config.toml
n_layer = 9
d_model = 96
n_head = 3
n_kv_head = 3
head_dim = 32
d_mlp = 384
vocab_size = 771
activation = "squared_relu"
norm = "rmsnorm"
norm_place = "pre"
norm_eps = 1e-06
positions = "rope"
rope_base = 1020.0
rope_fraction = 0.5
qk_norm = true
attn_scale = 0.178
bias = "none"
tie_embeddings = false
parallel_block = false
extras = ["local attention windows", "gated attention", "exclusive self-attention", "value embeddings", "hashed n-gram embeddings", "an embedding shortcut", "capped logits"]
init = "orth"
init_std_qkv = 0.0174
init_std_o = 0.00411
init_std_up = 0.0174
init_std_down = 0.00411
optimizer = "muon_variant"
lr = 0.00594
weight_decay = 0.031
lr_head = 0.00582
warmup_steps = 41
schedule = "wsd"
decay_fraction = 1.0
decay_shape = "linear"
final_lr_fraction = 0.0
batch_tokens = [8192, 16384, 24576]
seq_len = 512
doc_mask = true
train_tokens = 118500000
steps = 7964
dataset = "wikipedia_en"
Each number is 200 + 30 x the weight over its row's rms, rounded and kept within 0 to 999. Layers, rows and columns count from 0. The size before them is the row's rms in percent of the matrix's.

# layer 2 MLP up, 384x96, rms 0.165, rows 190-226, columns 0-95
097,188,251,260,197,210,162,213,185,174,222,252,175,147,212,202,213,177,147,199,184,193,197,204,192,226,208,177,193,213,188,224,192,235,219,115,185,222,218,222,243,184,150,215,213,196,189,189,170,221,201,198,195,209,189,217,201,158,209,185,154,164,212,208,194,183,225,200,197,247,224,207,221,137,219,199,232,198,154,137,194,231,238,147,205,174,128,195,191,190,162,211,142,263,139,177,169
090,223,201,202,217,179,202,202,206,252,141,191,220,184,196,206,192,196,237,202,174,194,218,169,188,240,175,200,178,134,215,158,170,233,205,220,200,192,227,183,198,203,203,222,222,120,235,157,188,149,220,143,182,231,199,178,208,183,139,201,211,202,234,256,185,165,154,219,166,159,179,166,192,226,215,243,177,212,222,165,202,161,225,189,224,155,196,235,164,164,193,256,165,229,218,134,252
094,171,208,172,192,112,143,191,206,197,205,178,209,212,196,211,158,185,204,262,168,212,205,213,182,212,222,233,141,216,208,179,168,202,196,189,172,235,125,257,149,183,191,188,244,205,254,226,224,214,141,180,169,180,163,228,204,207,222,228,156,173,203,245,215,189,166,147,207,160,265,180,200,194,170,184,184,221,203,187,213,185,237,177,178,232,161,189,252,229,198,170,218,194,212,173,176
116,174,190,202,147,124,234,189,211,145,203,218,230,221,180,176,144,212,215,211,199,175,237,214,207,159,206,226,198,199,199,175,184,207,185,218,164,215,207,193,197,190,245,175,232,246,203,206,215,224,180,166,195,169,135,253,169,204,265,214,174,141,123,203,189,167,168,217,177,214,196,237,203,158,233,198,211,173,173,235,174,208,203,204,223,203,177,230,210,134,190,212,175,222,280,233,183
110,103,204,210,218,187,193,189,220,192,192,190,236,209,228,193,198,148,174,134,181,217,231,250,184,190,230,192,187,253,139,175,224,288,196,219,155,196,216,199,183,183,147,161,190,201,217,219,191,186,225,180,193,230,171,231,170,205,228,207,208,202,187,156,244,181,218,191,229,207,207,244,181,235,213,176,160,221,157,158,220,162,224,242,230,186,204,154,147,150,212,210,172,195,225,198,209
097,147,178,183,144,223,196,184,196,200,205,236,155,202,221,205,237,195,224,193,170,216,177,230,197,171,192,187,251,197,206,198,246,147,165,220,193,187,217,222,217,205,227,219,245,207,220,240,219,193,158,265,203,223,196,221,177,164,214,182,145,172,210,177,168,200,194,160,146,215,204,151,207,225,205,246,186,192,156,257,150,188,196,160,215,184,251,246,201,246,165,143,241,128,199,191,209
100,178,186,205,183,189,195,194,201,218,185,210,223,208,205,236,139,181,222,218,185,233,208,221,253,173,166,220,118,198,204,232,184,238,236,236,173,229,196,198,214,146,124,220,241,156,199,143,275,146,163,218,188,187,156,195,174,181,230,151,195,211,179,208,194,159,226,180,193,231,228,186,208,214,203,211,156,197,196,210,146,241,227,250,224,182,212,189,218,228,213,259,203,160,223,191,183
098,225,191,228,187,159,244,221,164,207,214,187,189,194,195,212,169,240,209,243,246,160,193,222,227,270,237,155,213,226,260,196,203,233,143,206,179,208,176,218,158,279,148,174,235,226,234,242,185,187,213,192,235,181,179,173,218,182,237,240,186,238,200,163,219,181,220,234,223,188,215,192,222,240,184,189,230,236,177,217,190,179,192,143,145,214,198,186,155,173,156,159,225,165,193,190,206
100,254,187,203,222,205,258,120,203,159,221,208,207,206,160,220,186,154,198,212,165,159,221,196,227,193,204,217,242,233,184,264,241,201,150,214,175,214,216,194,198,243,226,190,190,180,224,129,162,219,109,233,173,201,183,200,199,210,224,231,224,249,255,208,196,193,229,192,192,159,196,221,202,160,197,262,148,223,199,214,200,219,224,219,248,192,186,200,246,202,199,174,182,190,236,192,201
104,170,214,169,252,172,227,194,206,204,118,179,236,209,205,199,222,178,219,196,161,197,266,179,220,214,191,217,173,176,171,226,186,200,189,184,199,155,250,227,201,170,224,206,204,209,239,174,227,192,203,196,203,152,200,176,194,199,195,178,231,117,218,171,147,223,216,197,202,182,168,202,201,225,210,228,120,143,115,271,178,248,202,229,203,176,214,225,210,177,176,183,183,242,194,195,192
096,192,163,205,187,211,165,239,180,201,173,156,229,145,178,200,167,224,203,250,230,210,153,211,185,167,239,151,170,221,176,227,195,226,203,163,251,220,181,128,174,218,225,163,197,218,248,203,183,212,180,228,250,197,213,159,181,198,228,160,217,235,153,218,199,228,183,212,168,168,180,209,230,220,143,219,183,174,187,170,196,207,267,216,227,166,257,223,189,140,214,189,168,180,220,203,142
104,197,222,214,254,211,178,190,157,225,212,210,223,187,191,227,163,238,213,169,228,165,187,235,169,137,211,145,213,167,188,209,177,127,160,256,184,165,191,216,168,225,230,170,204,181,182,198,188,212,191,236,163,193,244,197,192,215,229,235,203,232,226,202,195,179,175,200,192,154,174,196,222,175,234,260,191,220,197,135,206,191,289,231,172,206,203,199,247,152,189,211,177,207,190,156,140
101,222,201,229,201,231,175,243,202,190,190,232,248,269,183,174,227,161,221,241,167,180,247,202,153,231,243,238,187,212,186,216,198,203,206,148,208,239,213,180,264,232,208,167,144,191,219,205,157,218,204,174,198,218,169,193,163,175,187,194,189,91,212,165,155,209,245,190,184,221,212,174,214,151,202,195,188,223,247,179,162,197,205,259,222,230,234,188,205,212,217,225,176,223,231,195,199
095,211,159,252,227,156,239,203,200,188,223,239,212,258,192,169,183,129,187,173,228,198,173,200,175,220,174,183,184,169,210,228,235,173,199,233,221,198,224,180,233,198,176,259,162,270,240,216,165,212,198,209,184,208,163,228,206,205,173,251,194,179,163,165,246,208,208,178,193,185,212,245,217,259,241,239,132,270,162,237,196,200,221,201,198,186,223,140,194,192,180,218,186,215,192,204,177
093,202,204,224,202,115,231,173,221,210,217,214,224,202,221,210,229,189,217,205,188,237,198,190,224,177,209,251,210,174,223,214,207,176,212,235,139,255,180,232,215,179,196,240,175,185,240,228,140,209,157,209,262,278,149,206,217,187,148,198,212,167,270,216,216,226,176,206,181,208,167,156,202,181,182,203,176,189,215,144,217,149,220,228,224,225,190,189,189,214,176,217,203,229,150,254,215
099,154,201,162,197,198,214,149,184,184,181,198,217,205,137,178,187,219,203,229,169,183,183,244,216,176,219,154,145,188,158,213,182,183,220,229,201,201,112,190,233,163,197,187,246,212,226,222,170,171,178,172,155,233,162,266,239,231,201,199,200,204,192,182,214,135,202,137,220,240,189,237,220,123,199,215,202,188,198,158,227,211,209,145,217,200,207,255,202,205,184,206,189,214,208,155,215
105,226,204,210,204,211,184,202,183,123,178,200,193,299,213,223,222,186,182,180,203,193,203,184,180,238,218,183,231,217,207,194,200,157,164,173,218,174,156,206,187,199,189,189,155,177,218,143,175,191,211,178,166,204,184,241,188,176,267,206,205,222,171,155,194,185,150,201,252,238,266,202,138,227,191,186,217,210,211,89,164,247,212,167,210,186,179,184,221,185,184,185,193,213,205,206,194
111,124,210,196,280,190,242,216,153,214,199,187,178,219,208,240,171,196,188,244,214,138,262,229,222,193,196,198,216,215,168,179,154,174,157,216,215,153,193,174,163,199,196,218,224,208,243,160,205,199,195,178,195,197,185,188,141,216,234,205,225,181,221,229,174,238,146,254,154,181,217,205,183,231,210,156,194,206,239,209,216,229,181,198,237,140,185,181,242,225,218,145,170,237,202,203,188
098,228,252,234,195,174,225,228,200,185,204,189,180,165,226,276,196,172,203,194,217,194,221,210,182,276,241,159,162,178,175,235,144,195,229,178,179,167,229,249,202,201,205,202,220,191,216,166,170,212,225,190,211,235,207,223,170,173,149,183,195,193,213,150,172,126,193,182,212,225,201,171,222,222,195,227,216,182,163,195,223,184,179,199,183,162,224,233,135,166,198,161,247,155,270,200,161
104,201,206,177,240,208,247,220,236,191,185,149,194,192,216,186,199,199,195,232,160,195,171,198,185,179,178,216,216,193,211,145,165,179,188,197,168,179,199,239,230,276,161,223,232,143,260,205,213,201,171,181,184,199,192,183,200,196,178,192,241,191,200,118,168,225,234,289,170,179,138,196,195,197,241,173,169,236,171,199,178,211,275,194,177,209,202,192,173,197,135,186,166,187,224,221,203
098,242,183,172,268,176,213,125,197,197,172,192,234,236,220,223,154,232,218,255,153,161,220,223,260,231,218,204,158,250,182,202,208,218,187,173,197,168,178,212,237,213,166,185,177,185,167,193,192,224,198,231,214,152,173,187,207,194,195,205,193,183,202,162,183,230,163,230,222,153,161,222,223,197,235,247,200,210,172,148,163,252,173,208,216,181,252,234,213,256,187,173,158,213,216,166,188
106,155,198,214,181,162,191,179,206,217,269,202,188,194,167,188,179,185,191,217,209,159,194,225,219,254,229,205,156,184,212,201,159,245,215,212,198,206,205,165,251,241,251,253,190,180,231,246,220,155,217,238,171,238,183,204,235,190,177,155,171,158,206,238,207,226,214,178,222,184,151,140,221,212,221,138,196,251,181,195,211,189,234,263,242,178,172,178,184,187,168,167,244,223,223,163,210
105,163,199,207,219,196,192,167,149,203,184,219,175,193,191,191,119,134,231,168,134,176,201,221,191,210,126,206,216,213,246,203,210,238,201,210,175,170,186,198,217,208,224,167,200,186,166,215,201,222,262,157,183,234,149,146,230,139,233,185,194,207,224,191,279,193,183,163,208,229,191,181,221,178,162,202,200,202,156,229,227,230,156,166,206,208,185,174,227,172,166,195,233,165,211,194,221
094,259,201,184,188,166,199,206,156,212,180,150,187,184,233,224,218,179,196,205,235,178,171,181,231,222,188,227,162,140,177,241,206,162,188,252,183,223,197,185,221,215,198,190,188,227,260,241,231,252,227,201,197,197,228,232,186,203,247,241,175,207,215,190,186,202,233,227,248,189,136,202,187,196,215,223,183,112,209,177,219,160,183,142,156,167,242,195,167,206,195,178,203,253,162,158,235
109,172,216,207,183,143,197,227,200,198,234,222,200,169,170,201,206,192,228,195,177,212,152,229,208,181,158,207,201,251,165,192,185,195,154,190,214,136,212,189,236,194,233,171,157,223,225,198,182,148,207,208,167,158,187,251,183,134,181,163,218,150,158,202,220,224,162,146,232,225,165,185,144,223,158,149,217,191,216,211,197,171,183,234,182,214,116,202,195,201,190,207,210,141,185,148,200
102,227,224,226,198,215,192,211,220,189,195,169,194,177,228,234,193,175,223,256,179,203,190,162,199,170,245,230,181,237,196,258,209,164,156,207,194,201,127,215,180,183,234,207,216,190,156,242,134,124,163,194,198,207,203,208,145,274,195,164,201,170,176,254,207,136,185,229,174,176,168,191,228,216,184,167,219,203,254,171,186,173,201,227,210,185,162,167,197,224,178,153,200,180,236,196,210
092,243,208,194,220,258,174,159,178,181,213,202,220,199,186,232,198,198,237,198,195,209,223,223,222,223,162,167,194,201,235,236,172,208,198,231,226,177,201,234,226,251,188,189,157,189,205,228,153,199,184,224,214,207,240,153,156,195,191,185,183,161,229,228,194,191,161,195,156,197,216,150,153,196,235,211,158,192,254,177,202,172,276,223,197,163,240,261,208,157,252,236,167,211,230,124,229
097,260,262,208,232,208,223,251,187,220,177,207,216,187,188,180,210,217,173,135,197,186,212,185,208,191,202,215,145,177,150,170,184,218,202,127,162,200,213,243,231,210,205,250,189,249,244,173,175,195,205,206,179,199,239,198,177,169,194,201,226,189,164,195,189,182,153,231,238,200,191,140,207,189,199,290,185,173,247,184,216,178,192,184,193,184,197,262,174,204,194,172,196,162,143,172,150
105,200,244,178,155,189,182,233,227,216,241,190,176,179,204,180,177,203,166,232,221,191,176,247,196,225,162,213,138,209,215,198,251,187,211,185,150,256,235,218,220,175,150,219,211,178,239,258,208,219,177,209,239,197,133,223,232,179,205,198,170,178,202,188,201,208,185,198,234,193,225,218,224,138,252,199,164,141,240,218,186,160,194,210,283,227,185,203,211,207,218,189,167,209,254,209,153
106,226,205,186,216,193,158,216,185,220,235,247,257,206,166,128,136,182,211,206,198,214,193,173,230,165,164,190,174,198,250,219,214,209,153,230,206,199,209,224,177,191,145,185,242,191,171,170,214,162,136,158,180,211,182,185,158,205,186,145,194,225,175,188,196,197,259,175,195,227,239,247,169,227,233,236,199,141,183,198,201,211,234,245,239,189,140,184,158,198,184,168,198,190,237,199,181
084,207,183,169,265,206,233,206,223,271,216,162,224,181,149,151,236,198,199,206,180,185,163,216,209,171,230,218,230,210,174,260,217,215,186,210,227,156,174,179,205,149,186,229,226,174,192,164,183,195,177,249,181,208,248,195,238,177,164,153,142,220,223,268,261,199,216,203,184,219,200,192,146,165,208,181,158,158,174,192,159,208,199,213,199,199,177,185,185,207,153,136,208,202,212,207,165
089,215,238,224,180,168,166,169,196,198,219,194,254,214,209,179,199,192,194,228,178,160,253,240,206,222,208,173,247,178,157,229,177,196,183,243,209,237,218,201,201,196,182,218,123,204,156,190,225,197,153,166,215,241,184,237,207,222,203,192,183,171,175,217,221,178,195,152,195,175,223,140,160,192,215,242,198,158,144,202,246,215,194,253,232,205,252,285,214,238,253,205,197,211,230,230,204
093,196,245,208,235,199,192,194,169,173,198,163,210,210,213,199,289,179,187,184,245,188,181,244,181,172,197,225,239,171,158,193,221,207,232,182,198,192,200,173,196,250,204,225,155,195,154,259,198,194,177,186,225,154,175,134,157,224,255,190,223,214,261,227,182,170,196,181,210,196,247,234,232,209,233,194,180,203,163,161,194,233,192,162,184,204,211,237,154,234,176,225,187,119,203,166,181
097,249,248,193,238,127,236,184,202,206,181,220,178,140,271,204,167,217,248,191,184,193,252,211,202,186,213,177,219,175,223,231,211,171,203,209,246,185,215,161,198,220,156,258,162,233,182,225,227,245,191,216,155,201,208,242,196,182,196,221,162,222,142,207,177,138,227,244,173,215,212,192,205,125,190,176,198,203,211,226,232,212,187,198,211,187,209,208,234,216,212,201,219,140,208,256,202
108,173,253,188,182,223,162,230,207,215,221,179,205,209,217,184,183,144,202,179,163,218,193,214,197,221,187,142,185,181,148,178,234,232,139,187,178,282,203,201,241,254,158,148,196,183,197,219,192,219,177,192,251,217,163,241,187,218,226,141,206,224,202,186,228,216,181,238,265,227,197,194,191,212,242,206,199,156,189,210,182,173,196,245,240,164,219,244,196,216,175,193,255,211,234,187,145
108,217,256,221,208,205,170,235,147,110,213,202,245,212,150,197,250,183,207,260,200,203,199,198,201,165,240,218,230,169,177,261,150,213,176,170,200,245,210,236,240,193,185,188,185,222,223,212,177,197,195,123,192,196,173,204,163,186,160,194,176,193,181,175,241,201,213,183,182,231,204,173,186,157,208,179,241,176,191,199,254,206,201,251,204,171,208,198,166,184,262,234,223,204,210,246,236
098,159,216,174,221,201,180,223,210,186,191,167,157,209,155,196,199,178,228,201,206,148,181,255,184,208,187,117,248,184,229,204,160,172,181,230,142,207,245,221,155,227,201,193,183,202,200,243,184,115,185,239,148,188,216,191,171,231,151,191,187,266,175,190,210,190,191,145,150,202,190,213,200,124,206,167,217,189,185,236,208,155,204,195,190,162,175,226,224,200,196,196,197,214,171,216,225
# layer 2 MLP down (transposed), 384x96, rms 0.0401, rows 190-225, columns 0-95
094,204,166,224,204,185,213,208,192,184,186,198,233,218,207,185,244,171,247,200,216,154,218,240,200,166,219,207,251,235,196,150,244,195,178,268,144,175,214,180,197,252,226,210,154,178,203,201,211,220,153,146,223,222,215,231,182,250,207,212,181,229,171,171,200,210,198,200,199,162,215,219,206,265,200,174,165,182,293,230,200,193,231,146,170,215,238,233,209,230,237,209,239,224,205,253,220
095,191,187,200,188,246,189,157,204,193,213,181,205,172,167,174,159,233,155,224,213,204,197,191,229,194,196,174,237,192,265,173,231,238,194,162,203,203,227,180,161,170,239,186,178,213,156,173,208,176,186,251,156,155,159,228,165,185,274,199,236,194,232,169,217,174,201,204,217,148,217,188,228,232,220,114,232,246,225,141,165,189,194,175,230,231,174,251,202,208,232,206,214,207,189,228,242
095,170,156,134,195,188,141,207,198,254,197,216,171,199,212,193,147,207,207,211,163,166,251,220,208,181,186,176,160,183,201,183,227,193,176,199,222,157,235,247,173,167,205,212,206,213,137,231,212,179,189,241,196,207,209,193,215,209,234,200,234,171,175,246,198,257,128,201,221,140,259,194,162,177,205,240,175,246,177,250,231,230,201,144,169,217,244,165,197,211,187,211,234,193,190,202,205
104,206,199,233,231,187,194,199,206,220,213,192,252,274,189,172,158,200,200,227,202,195,225,217,259,179,179,169,176,180,169,149,246,182,244,217,195,232,190,189,208,118,254,179,175,200,213,235,192,175,191,202,227,180,241,196,228,243,219,212,212,212,184,151,225,181,235,174,186,202,185,223,226,198,163,229,194,143,203,151,184,170,235,244,176,213,185,206,230,262,238,235,227,214,149,244,249
106,181,191,234,170,215,240,144,201,173,198,165,174,181,175,217,187,153,190,135,275,222,171,193,226,147,201,212,213,169,189,155,221,209,161,158,263,183,170,152,179,162,164,207,195,197,167,155,237,195,188,163,162,206,247,234,189,206,210,199,135,201,238,177,233,218,199,167,222,195,142,177,212,157,210,221,221,192,198,211,201,165,213,195,170,227,217,193,190,249,183,203,151,237,202,150,184
099,210,227,203,195,177,214,205,159,235,193,275,206,195,177,184,195,169,224,263,232,156,229,223,183,223,233,166,199,209,226,159,211,205,220,220,214,226,233,231,181,228,159,205,178,240,136,223,205,199,214,226,155,238,184,177,243,228,184,173,185,159,242,190,197,183,186,241,177,204,207,164,187,228,215,184,181,199,184,245,199,255,178,203,187,243,248,148,175,145,98,214,208,177,209,221,202
104,215,178,204,255,189,124,214,225,169,186,213,196,191,169,163,199,222,260,209,226,173,189,176,219,220,213,201,251,173,185,177,182,234,203,174,211,190,199,193,180,184,208,188,153,190,190,268,168,177,173,121,237,205,233,169,219,176,212,210,172,153,232,200,184,148,236,231,184,169,179,196,216,183,232,195,215,262,236,176,169,164,231,134,211,212,234,240,189,166,248,206,175,170,234,171,166
094,243,208,215,233,243,218,258,190,235,173,238,222,195,228,229,198,140,211,260,215,198,190,200,139,188,225,182,218,217,172,196,230,192,230,184,260,256,198,226,223,206,167,165,179,214,161,180,195,204,181,221,242,153,182,232,271,171,235,226,193,190,184,173,203,247,207,230,219,159,202,235,176,135,207,209,184,191,232,176,192,251,203,201,147,199,203,182,202,148,175,248,240,181,204,229,221
107,178,229,233,135,199,209,199,237,246,190,175,176,177,248,203,179,224,191,229,240,214,209,172,297,201,150,188,157,186,160,218,149,203,196,187,174,269,186,196,225,185,212,154,200,220,187,192,179,203,216,158,241,209,194,234,207,216,218,219,199,208,159,211,183,194,185,173,197,220,210,224,231,186,138,250,197,147,185,164,164,185,182,156,233,209,184,226,132,171,179,224,240,165,184,178,170
097,226,213,218,199,185,203,241,197,159,211,251,227,193,186,164,198,232,247,162,172,232,178,204,148,189,190,184,225,253,186,243,181,177,162,156,230,184,235,219,180,213,170,201,240,213,189,270,252,199,226,262,208,243,156,208,213,214,189,213,120,153,189,159,180,198,190,209,201,242,219,216,141,235,247,232,242,181,205,156,186,212,229,197,168,217,185,173,217,188,186,147,177,178,213,213,188
094,169,198,157,186,204,221,239,180,204,191,236,217,219,216,168,219,240,184,194,176,226,215,211,206,258,205,108,196,209,151,165,200,257,259,181,212,225,198,229,242,198,160,194,174,186,182,198,199,255,206,238,169,230,207,234,202,172,153,254,268,195,201,173,241,210,238,235,177,201,166,228,224,153,174,229,250,239,233,193,209,247,215,235,183,163,180,181,225,184,211,221,189,219,188,234,221
107,154,240,206,151,255,253,219,263,236,227,223,202,144,198,211,192,243,189,225,269,169,222,176,122,252,243,152,156,185,218,231,191,219,201,183,194,237,249,211,194,162,202,178,230,220,195,238,205,210,205,161,197,197,208,204,212,165,189,234,165,181,185,168,210,198,208,202,167,169,158,223,177,228,216,199,201,219,200,222,180,171,151,256,178,196,213,218,188,180,179,246,175,191,216,245,232
103,162,286,191,187,195,248,194,206,191,203,215,208,184,189,201,185,219,234,198,200,196,225,175,194,182,198,237,203,206,185,188,231,176,217,199,251,203,244,179,215,174,231,185,167,180,203,234,217,212,241,184,246,244,209,253,236,197,211,227,251,261,222,210,271,168,133,188,252,203,217,206,149,265,226,219,210,174,157,204,146,209,211,230,195,253,220,204,190,159,219,206,227,231,205,153,237
101,174,178,173,213,261,196,176,212,221,221,197,179,207,167,253,198,197,191,252,198,202,234,173,206,210,214,227,200,222,233,247,226,197,157,201,158,188,229,161,166,159,274,199,180,213,160,178,264,233,192,187,196,212,183,198,202,186,153,193,193,290,239,221,161,162,187,196,197,210,197,226,166,174,221,121,207,219,144,137,224,180,187,205,202,205,208,253,181,167,188,186,176,192,238,224,220
098,139,195,162,164,239,193,235,234,191,178,268,174,222,213,225,201,243,190,204,201,176,171,202,212,194,222,229,227,234,189,215,207,212,196,208,164,230,201,182,196,155,152,215,203,170,167,163,218,247,209,223,204,258,211,243,238,164,156,263,222,173,164,192,184,205,227,168,143,212,186,206,198,163,157,246,213,219,178,144,242,207,142,214,209,171,206,148,217,227,183,207,234,216,174,255,221
102,238,144,203,240,153,187,151,227,220,177,261,192,185,204,286,228,186,209,215,190,223,211,195,216,216,229,222,172,207,219,134,200,216,168,172,213,168,175,270,183,168,182,211,171,220,219,158,204,201,161,233,230,144,224,225,226,214,254,209,222,213,203,216,228,218,208,201,172,157,232,170,205,237,189,178,181,208,216,196,226,227,226,228,203,227,227,170,199,242,225,286,196,200,157,199,172
102,207,198,183,166,173,168,203,208,169,222,146,192,241,219,207,179,193,249,225,215,189,183,195,196,247,149,177,186,203,151,202,201,173,178,190,291,176,177,234,218,223,214,173,162,205,159,183,182,273,175,200,282,227,256,176,224,235,170,236,163,176,214,217,202,269,202,203,169,163,183,155,209,200,218,195,196,222,199,207,201,182,202,221,181,201,195,171,130,211,256,214,228,205,244,202,214
107,214,184,192,138,174,209,218,158,185,214,227,205,215,235,162,155,219,230,213,180,268,184,262,225,231,172,183,159,220,235,225,199,260,193,188,154,181,191,227,197,190,213,231,241,219,195,201,186,209,193,248,197,223,184,179,220,170,205,173,207,228,222,231,179,213,210,123,202,209,150,221,173,196,215,173,193,172,131,233,135,203,200,188,271,251,215,234,238,215,183,235,206,193,215,168,237
099,211,167,160,206,198,211,186,190,150,232,229,189,177,242,219,149,187,202,254,176,197,255,157,160,246,168,220,220,214,242,187,216,166,231,188,172,203,213,205,158,194,229,202,223,197,213,208,216,160,218,176,206,217,201,170,226,222,160,187,239,169,171,208,226,252,115,180,185,219,185,191,175,168,243,253,230,205,207,254,246,157,211,191,198,207,233,155,236,223,229,191,191,142,249,167,181
099,188,193,179,196,189,189,143,181,172,183,220,193,162,248,139,175,207,233,228,151,156,189,219,226,201,174,165,197,155,194,228,168,186,243,166,230,197,184,232,163,153,165,183,200,217,173,225,160,212,220,225,234,184,204,222,186,190,163,176,200,175,194,187,227,243,192,136,155,218,193,207,155,182,209,183,153,170,271,194,243,278,239,189,187,232,198,141,189,185,199,212,182,160,162,231,200
103,202,224,171,168,193,237,210,165,165,229,195,158,214,244,180,216,204,215,139,195,201,219,166,148,205,210,179,213,203,247,188,194,208,207,160,160,165,156,180,174,222,220,296,187,219,197,224,188,172,255,167,159,258,166,259,191,201,207,151,224,181,220,239,195,163,213,227,240,213,202,202,191,189,187,249,214,179,189,175,200,162,212,206,176,228,185,191,244,238,250,184,151,244,193,157,178
103,173,176,215,203,187,184,244,216,226,234,214,231,204,200,194,179,202,205,192,203,235,193,171,189,221,163,187,190,217,175,192,210,243,234,192,220,231,250,230,240,193,268,207,180,185,219,261,216,191,169,244,201,192,238,188,244,235,228,190,170,167,140,237,150,206,219,194,210,221,224,197,204,178,244,198,218,187,184,227,212,241,148,308,174,186,162,168,150,186,155,207,168,189,246,145,186
100,194,246,229,196,259,229,208,207,181,237,163,222,219,181,202,219,211,216,193,171,187,179,197,226,240,229,155,180,211,179,184,222,228,161,168,188,225,241,207,186,233,205,184,184,202,225,282,200,160,206,162,233,179,188,240,259,195,162,195,211,146,195,262,200,164,221,213,182,209,206,210,217,200,238,210,222,323,152,232,189,216,229,174,187,234,145,204,220,234,187,184,212,213,199,187,188
097,219,193,189,144,232,204,231,191,243,211,206,204,154,172,160,203,200,173,197,242,182,157,187,198,222,113,226,235,189,181,215,189,171,164,215,207,234,212,195,194,227,221,198,227,189,125,188,191,183,207,185,212,185,210,188,127,270,230,214,189,164,240,270,175,200,215,215,202,182,184,254,209,233,193,220,198,243,186,215,237,200,199,175,175,205,265,181,184,134,175,205,259,217,231,189,175
102,129,165,190,198,230,185,215,196,245,187,189,226,162,164,181,166,192,202,179,214,223,221,181,174,216,202,226,202,207,185,208,218,171,159,141,218,209,211,174,213,159,236,176,228,236,167,162,184,222,248,202,207,175,175,197,210,246,211,215,185,182,153,214,166,218,243,164,178,173,155,190,165,191,189,159,136,215,179,145,218,176,154,255,129,232,202,149,178,184,135,187,181,173,184,168,179
103,235,206,184,184,213,199,185,196,153,174,193,219,197,171,192,199,160,207,231,223,224,184,210,174,278,177,190,151,254,132,232,198,156,256,187,211,239,190,211,221,121,230,181,225,169,210,197,176,200,220,154,205,202,245,243,218,273,228,189,215,168,159,193,199,201,164,245,191,184,209,235,287,197,187,213,196,215,184,170,250,177,198,214,200,230,186,195,204,245,199,248,224,201,225,205,186
099,189,182,188,210,232,194,153,195,199,177,131,200,184,233,183,199,186,186,169,269,230,220,180,191,184,182,170,230,208,205,176,251,245,175,153,213,245,237,194,208,188,229,176,184,180,208,194,219,139,171,160,238,219,193,210,242,175,197,221,278,199,222,189,231,148,239,251,208,145,192,220,184,198,229,179,199,260,240,217,206,213,207,207,165,199,165,186,232,254,189,240,197,158,194,263,215
096,230,184,210,165,143,170,198,209,198,217,206,173,168,210,168,234,216,278,110,223,199,194,200,187,222,160,177,211,137,165,209,188,207,189,196,170,198,220,228,193,248,269,247,206,181,206,210,188,237,170,177,258,242,223,153,215,233,196,217,210,195,176,176,146,204,207,192,202,183,209,191,180,133,219,207,228,192,243,223,187,241,159,260,221,167,191,218,214,193,191,221,168,206,174,205,151
097,133,186,200,258,264,227,129,223,180,205,232,235,176,194,217,184,198,222,229,188,213,179,201,199,222,196,199,196,232,171,133,168,244,179,255,179,207,186,203,192,188,243,167,220,169,180,159,184,181,225,215,278,184,202,181,221,212,203,192,176,190,184,154,179,214,187,165,157,168,165,223,182,194,187,181,136,205,161,167,193,200,195,220,148,199,265,204,256,178,215,202,256,222,187,208,214
101,236,208,243,187,239,236,144,171,227,178,196,243,177,177,234,197,189,170,179,164,188,175,214,199,225,255,161,212,205,207,195,142,246,156,258,204,164,178,187,216,217,165,167,226,191,260,199,207,145,239,162,202,232,245,265,207,144,183,178,201,205,181,186,164,217,169,173,229,210,203,159,168,177,196,208,163,196,183,177,173,194,164,227,163,213,229,204,208,154,246,236,222,187,171,159,216
095,212,211,205,174,169,245,152,205,214,181,217,195,178,226,163,229,171,198,219,207,190,225,245,218,116,199,204,222,171,181,200,229,170,205,205,166,209,231,133,214,203,266,225,225,204,157,185,243,186,245,145,199,173,195,147,170,186,221,221,200,184,208,218,188,163,207,223,159,191,232,145,167,205,203,154,186,227,231,190,245,224,185,212,189,211,152,207,249,144,225,241,136,189,185,175,237
105,175,140,218,196,227,206,221,247,224,173,187,199,179,204,229,182,196,190,163,212,182,238,227,185,224,211,184,204,211,204,208,170,262,175,261,174,231,239,216,182,232,226,209,142,108,198,206,177,216,199,166,180,249,231,217,212,210,245,200,180,162,180,213,167,188,214,236,178,182,238,193,265,223,278,237,161,202,233,122,227,199,197,221,210,213,223,175,151,215,229,209,195,211,204,221,215
092,167,191,150,163,218,241,248,184,181,211,159,197,129,186,180,207,163,165,198,236,173,154,161,163,205,192,184,135,214,196,199,188,227,174,257,186,273,135,211,232,174,186,160,210,201,211,200,172,184,200,191,252,214,213,182,244,189,196,235,187,204,211,183,240,180,247,227,208,216,224,245,191,213,195,201,233,217,190,239,216,197,282,228,148,216,212,199,185,168,246,184,200,223,179,169,181
092,229,229,180,175,208,177,207,162,168,216,207,167,163,216,169,173,198,220,175,239,235,187,215,159,210,206,140,204,168,150,186,193,181,185,108,197,221,180,167,192,240,137,202,164,209,213,227,214,245,205,220,165,205,221,205,212,197,175,225,228,191,229,241,260,170,206,246,177,212,184,242,181,199,185,156,168,193,214,166,214,244,168,188,208,177,110,201,162,219,223,141,200,222,173,205,233
107,208,189,195,163,228,208,236,256,209,211,213,220,232,277,167,171,203,202,177,257,246,167,175,206,224,175,189,243,190,280,188,226,190,210,188,213,219,201,223,209,233,232,231,172,179,258,213,208,142,166,206,196,165,214,195,217,223,162,113,225,276,228,194,225,200,189,158,172,186,202,179,212,196,209,141,185,219,156,178,172,196,193,203,203,212,221,227,177,191,198,173,218,257,176,232,206
104,171,239,167,169,241,184,242,191,158,213,207,198,186,177,215,176,228,210,262,194,208,190,200,194,201,236,217,238,183,219,197,163,199,211,162,235,282,193,161,194,191,178,197,171,162,210,190,188,244,180,194,200,211,207,186,147,198,200,238,246,200,248,205,240,218,162,176,204,198,207,253,240,237,177,184,330,182,198,218,227,200,196,257,211,166,262,205,167,199,191,220,211,197,198,187,197